From a checkpoint of a small transformer trained on Wikipedia: MLP 640 GeGLU, capped logits.
Each number is 128 + 32 x the weight over the matrix's rms, rounded and kept within 0 to 255. Layers, rows and columns count from 0.

# layer 7 MLP down (transposed), 640x128, rms 0.174, rows 189-197, columns 0-127
[[156 155 142 135 107 107 117 194 181  99 125 121 174 160 110 134 168 135 170 151  88 106 139 109 115 103 104 133 107 110 132 146  85 183 127 134 105 104 163 158 147 125 120 153 126 148 141 170 152 140 124  83 154 176 109 160 132 159 192  74 108  99  98  91 128 114 142 165 102 200 115 150 119 106  91 223 148 114 113  85 101  91 124 106 178 126 162  86 173 104 117 169 152 109 124 141 121 145 181 137 162  33 120 103 102  96 141 156 114 203  88 142 137 139 126  88 113 146 108 113  92  59 132 163 115 107 136 129]
 [171 181 141 101  95 146 132  53 160 151 161  87  99 141 101 124 163 113  89 108 101 110 183 164 159 214 109  80 102 108 143 150 137 101  62 130 127 152 115 139  73 167 123 127  99 130 133 125 138 140 126 176 121 145 120 131  81 127 167 146 147 129 110 131 140 180 184 106 135  93 121 127 100 143 159 131  92  41 145 149 138 108 190 150 165 146 155 153 146 109 164 113 147 103 127  93 182 141 154 109 164 194 157 131 145 152 131  66 157 149 185 134  93  95 167  97 159 175  85 158 124 101 131 116 100 122  70  99]
 [151 181 188 137 139 186 138 122 120 118 129 108 106 114 181 201  73 117 124 162 143 103 178 103 125 133 102 113 120 161 125  96 148 178 146 158  88 121 106  94 117 152 156 136 158  86 152  79 160 113 125  95 202 110  93  90 100  96  94 174  90 129 132 152 162  81 146 115  77 230  58  76 122 105 155 133  88  71 122 199 130 183  89 199 127 105 158  97 149 172 147  81 158 106 112 145 165  82 191 146 135 132 179 122 167 133 118 112 128  99 127 112 154  77 107 126 150  99 116 109 129 173 101 164 181 129  88 141]
 [183 140 148 158 132  99  82 117 129 153 103 169 119 113 214 123  58  96 124 109  99 158 111 143  86 209 157 143 149 105 170 138 145 143  83 129 112 122 155 114 120 123 149 112 102 117 161 156 136 111 161 125  70 166 114 128 209 120 174 138  98 149 151 117 142 130 148 113  81 113 125 157 163 117 150 119  96  96 112 139 136 108 170 179  80  85 126 124 173 152 163 125 164 142  52 144  82 150 116 133 130 141 126  84  99  37 203 173 115 127 167  69  91 130 178 121  96 115 101  90  29 138  60 110  89 120 159 134]
 [135 133 114 118 127 144 126 120 141 142  92 130 122 160 117 161 101 133  89 160  98 121 140 112 105 130  54 157 152 129 155 147 150 140 137 157 112 179 133 156 160 150 106  97  78 135  91  66  84 157 137 139 137 102 156 114 117 131 166 163 166  96 126 145 123  90 122 131 132 122 143 151  86 132  91 173 127 113 110  45 138 171 113 182 106 189  94 129  92  76 144 127 175 165 130  75 124 163 156  88 132  94 113  66 124 161  86 115 123 119  88 157 123 100 121 133  90 119 139 101 167 135 186 156 149 146 152 143]
 [185 152 115 163 127 191 109 102 143 109 155 140 177  99 177 111 161 171 142 170 152  73 186 126 183 134 136  71  76 123 120 148 150 152 131  89 199 171 162 118 152 183 109 107 116 145 139 122 118 104  83 153 139 120 105  98 165 124 171  94 100 141  82 136 118  69 191  99  68  94 166 106  98 167 132 157  85 117  90 172 107 122 117 107 143 143 140 122 119 215 137 116 160 128 103  64 121 117 166 120  99  61  90 143  84 111  73 126  83  74 110  32 155 109 164  72 107  66 135 123 104  57 166 114 100 156  92 125]
 [118 130 204 115 124 136 136 149 170 138 145  89 123 168 108  93 112 155 127 112 140 105 154 111  70 144 157 170 159 144 106 136 142 170 168 194 173 157 106 113 178  92  98 153 159 180 109  93 102 133  99 101 107 135 176 131 207 159 118  86 126  77 137 146  58 143  80 150 147  49 148 137 100 162 140 109 135 101 145  99  83  90  92 144  87 139  92 123 145 114 109  83 157 167 154 126 149 193 111 109  66 116  95 168 208 108 122 100 124 111 126  92 165 140 111 137 148 106  58 110  84  76 191 156 200 151  83 203]
 [154  89 199  94  98 112  94  91 150 180  67 113 156 161 167  90 123 109 116 144 206 104 158 181 153 185 103 102 185 143 168  90 168 159 171 135 132 108 111  95 150 129 155 109  93 125 205 114 129 127 151 149  90 164 112 103 160 127 151 151 164 175 179  99 146 157 102 107  88 129 144 147 134 168 153 151 155 130 126 157 146 137 150  98 178 150 118 147 126 141 105 119 164 119  78 134 136 158 112 134 117 122 175 144 185 119 198 137 129 108  47 148 121 128 137 170 221  87  61 155 138 131  88 128 136 189 108  47]
 [152 135 181 157 115 205 139 158  99  75 105 107 113 157 148 175 106 150 137 119 153 134 114 125  98  93 158 127 136  80 171 128 197  93 128 136 150 107 159 108 128 138 121 130  99 106  81 139  54 158  90 106 202  88 159 113 154 121 162 117 151  58 135  37 124 131 103  53 137 109 104 151  94 119 129  76 151 107 114  64 161  80 165 130 119 161  91  71  15 121  87 165 168 119 117 131 157 162 140  49  95 164 154 103 159  92 154 134 149 122 147 125 129 127  98  60 159 178 137 135 142  75 149 141 117 113 134 136]]
# layer 7 MLP gate, 640x128, rms 0.217, rows 190-197, columns 0-127
[[131 135 123 140 109 103 107 177 103 129 115 129 139 127 152 117 128 119 109 153 124 122 178 119 102  73 185 156 113 107 162 116  65 124 164 163 119 131 200 107 143 117 172 152 134 150 106  99 159 145 131  99 139 129 130 116 174 149 156 106 157 135 147 120 141 192 110  85 108 149 191 161 171 106 115  88 113 163 151  82 102  86 117 175 101 168 105 152  74 157  82 107 171 119 142 136 155 120 221 174 105  87 109 130  98 110  27 147 134 142 147 141 102 173  80 146 125 126 120  50  84 179 175 134  98 124 125 144]
 [ 93 128 134 142 156  49  97 109 170 116 194 212 125 141 115 119 177 116 129 167 130 207 193  69 177 172 182 178  91  63 143 130 105 170 174 146 139 149 160 175  91 115 138 195  89 171  76 177 113 127  88 152 123 181 100 127  99 148 158  52 193 117 146 121 173 151 118 141 161  82 164 149 218 119 149  82 127 160 202 101 129  92 181 150 166 104 162 168 142 121 106  78 113 124 104  81 101 113 130  35 182  88 107  97 120 145 121 110 127 182 130 142 125 109 170 105 114 140 127 163 126 133 173 163 107 184 111 130]
 [129 108 123 132 122 195  98 134  75 128 160 139 163 126 116 137 142 132  73 182 177 116 123  66  99 124 173 155  99 121 160  89 109 121 137 113 152  89 131 128  89 187 112  95 156 120  56 116 160 148 102 111 124 165 112  77 172 197 132 124 165 161 146 125 111  90 153 133 177  99  61 185  85  94 138 128 138 164 165 138  91 130 126 144 154 148 190  98 129 155 178 171  76 186 128 172 131 118 153  50 133 109 181 134 146 157 110 150 132 114  53 112 118 147 165 164 139 101 143 143 173 115 154 115 121 177 119 152]
 [ 93 160 116  47 118 143 125 102  90 146 108 113 170 115 117  94  72 118 143 181 179 190 124  77 161 114 131 163  67 105 124 120 135 104 156 150 138 173 127 143 140 129 154 141 130 136 136 122 174  74 130 156 106 147 182 107 141 133 123 119 144 158 151 144 160 179 136 134 145 180 129 101  86 114 147  85 136 138 118 139 131 100 105 145 149 129 144 134 112 105 140  77 128 115  72 199 138 139 107 122 133 150 149 172 144 102 155 148 131 125 122 102 120 166 115 113 135 141 150 167 130 127 130 124  77 142  86 116]
 [152 139 145 106 117 141  98  99 136 122 130 116  44 179 208 137 124  91 130 108 114 135 165 133 128 167 120 138 119 105 167 149 105 130 147 116 106  92  43  79 156 108 125 109  97 154 176 131 111 143 166 168 124  57 140 131 171 106  73 116 130 139 190 127 169 117 172 121 135 120 120  80 135 120  65 141 134 169 137 118 104 138 122 105  78 106 166 171 117 190 157 117 112  75 165 145 200 121 108 162 173 145 165 157 102 165 114 134 125  87 166 108 127 122 156 132 188 154 168 175 100 170 102 216 181 110 136  97]
 [128 153 119 109  93 130 106 137 173 191 123 149 113 102 160 120 187 142 167 104 124 136 100 107 177 139 129 128  83  91 113 113 128 150 128  91 137 154 107  97 104 140 117 143  93  85 145 126 115  94 116 154 182 187 136 110 129 129 160  78 126 140 156  68 151 158 107  85  94 121 167 161 134  90 115 122 141 132  68 177 117 166 124 151 135 101 150 115  96 143 230 159  31 128 117 119 151  78 153  91 157 158 119 120 139 130 124 120 114 141 127 194 132 147 183 126  91 166 119 123 136 125 106  81   0 148 162 111]
 [124 133 112 163 101 147 142  91 153 111  94 142 143  85  82  96  88 126 163 114  90 152 110 122 110 109 129 128  84  85  82 119  65  84 130  63 125 145 147 108 119 135 215 137 155 141 164 140  83 128 106  91 100  93 121  72 142 144 163 165 109 136  77 172 152  95 139 140 116 138 128  80 150  97  51 151 120 127 140 165  91  88 143 118 109 133 161 122 152 122 101 104 101 107 151 103  84 157  99 156 117  60 119 126 112 107 162 116 141 116 138 113 151 112 124  95 130  84  96 111  91 134 123 140 165 106 127  51]
 [143 130 179  67 130 148 149 112 107 156  96 227  91 176  84 141 147  81 165  99 123 147  98 133 115 101  74 119  92 118 107  98 133 149 119 148  62 135 138  81 143 117 173 112 165 126  91 155 143 132 125  96 133 167 181 158 144 159  94  75 186 148 169 110  70 101 173 103 125  88 181 136 111  73 134 169 136 147 136 100  85 111 138 150 175 125 145 123 112 122 167  96 192 148 133 203 151 144  72  78  55 169 138 138 170  58 148 102  77 103  88 116 142 114 135 161  78  77 155 171  78 146 138 156 148 133  80  87]]
# layer 7 MLP up, 640x128, rms 0.217, rows 190-197, columns 0-127
[[135 150 152  47 116 132 161 183 109  46  95 140 159  67  78 133 122 115 133  99 142 122 118 145 110 142 134 156 160  82  90 147 123 172 159 141 129 150 146  94 123 147 119  91 140 100 115 107 103 119 102  68 106  81 140 163 165 130 148 152  93 173 116 161 110 150 139 158  88 163 146 163 146 169  83 165 159 105 142  96 119 136 154 114  95 128  87 124 108 118 137 129  91 128 160 149 113 133 139 147  97 129 133 135 127  99 125 145 130  94 132  74 203 194 103 161 105 175 126  66 101 102 148  62 153 158 128 134]
 [169 104 170  75 151 156  86 112  91 190 121 139  98 130  49 116  87 148 127 132  82 172 165 110 131 128 135  90 136 140 143 139 208 110 162 159 139 131  53 127 116 123 107 140 175 156 105  83 163 143 161 112 120 105 156 155 119 185 156 198 128 133 116  81 129 178 115 101 126 114  78 179 144 122 134 132 124 196 119 211  85 165 159   8 114 128  68 130 134 119 145 107 116 111  63 131  86 231 100 135 172 152 123  93 191 196 111 102 157 157 140 137 150 112 111  91 141 171 156 155 139 159 177  99  89 143 121 110]
 [102  66 135 112 153 166 117 162 104 128 179 139 167  98  93 167  82 147 154 166 102  96 136 116 173  75 127  76 116 153 109 129  61  76 179 171 159 106 126 183  79 172 123 140 105 118  71 141 143  83 131 123 214 119 104 122  94 125  72 109 119  74 116 128 114  78 144  83 194 158 145  39  45 111 138 166 118 161 140 117 139 150  97 102 165 186 170 141 114 172  90 151 102 161  97  79 147 136 117 129 123  99 126 161 145  92 108 139  98 116  16 177 167  84 113 144 118  89 105 146 164 151 188  95 154  79 148 132]
 [174 134 141  99 127 140  99 152 100  84 125 127 119 134 179  96 141 116 140 142  95 154 125 106 192 137 166 110 101 109 139  80 128 104 142 130 108 173 136 126 149  95  95 106 114  77 116 110 152 118 152 159 153 133 135 121 123 103 149 138 125 117 162  81 152  71 167 173 123 146 124 145 156 125 129 111  76  94 108  99 148 133 106 106 137 136 119 139  80 128 131 169 156 134 169 111 109 206 114 177 155 119 149 123 165 123 134 125 130 156 104 158 122 128 132 174 124 172 133 136 102  95 129  68 137 175 123 130]
 [146 141  92 154 135 118 182 165 147  35 128 148 108 137 122 146 160 110  68  90 148 235 107 136 114 152 185 177 158 114  51 135 117 110  78 224 130 127  98  78 146  81  77 140 102 143 158  91 147 154 192 111 158  95 150 158 108 163 162 117 219 103 117  77 168 154  36 143 180 162 113 123 148  83 134 224 157 132 137 159 190 106 124  94 126 109 162 177 144  92 167 124 113 107 177 162 124 158 113 145 114 122 145 113  89 141  73  99  99 139 171 116 166  87 130 159 131 193  92 171 133 150 147 114 167 161 162  95]
 [123 153 112  84 106  67 127  89 115 109 138 113 102 151 134 164 144 131 173 155 182 141 111 141 112 176 100 112 115 128 126  78 121 130 127 121 139 109 119 102 116  89 104  71 114 123  87 124 211 100 133 165 125 151  80 165 132 133 135 109 142 141 156 150 142 133 104 137 144 198  91 151 122  73 140 136 128 114 116 120 105 135 136  86 171 138 127 126  55 161 164 123 143  70 110 149 121  98  88 125 173 140 116 122  68 187 188 199 168 189 113 127  96  91 167 156 123 153 135 106 139 205  90 153  68 122 184  83]
 [117 172 144 140 129 133 161 135 105  83 117 140 146 105  81 142 118 182 109 155  82 153 122 140 164 203 140 146  77  91 159 166  76 176  86 121  97 163 118 121 121 124 125 161 115 121 142 140 151 137 103 138 162 107 110 112 160  85 164  91 133 147 139  98 141 147 145 171 174 140 143 115 119  66 155 125 115 142 170 131 110  96 163 138  96  82 149  70 156 112 148  85 156 190 138  94 117 198 112 139  98 129 139 163 142 118 150 128 107 116 132 138  79 173 118  81 142 141 107 135 110 104 136 110 192  90 185 186]
 [ 92 144 157 147 191  91 199 121 125 181 161 106  95 125 109 108 113  95 141  68  96  71 145 128 156 127 187 147  98 145  88 161  94 133 136 127  64 125 143 125 112 141 140 103 183 120 106 137 117 134 118 176 143 154 134 162  70 119 143 102 162 116 175 113 134 107 189 170  91 125 129 139 163 200  59 153 159 104 182 138 139 132 140 151 168 123 134 202 139 164 222 146 132 106 121 130 127 113 156 171 143  79 105 152  92 165 226  91  53 148 119 173 145  40 133 148  88 149 147  89 117 115 138 114 133 178 186 142]]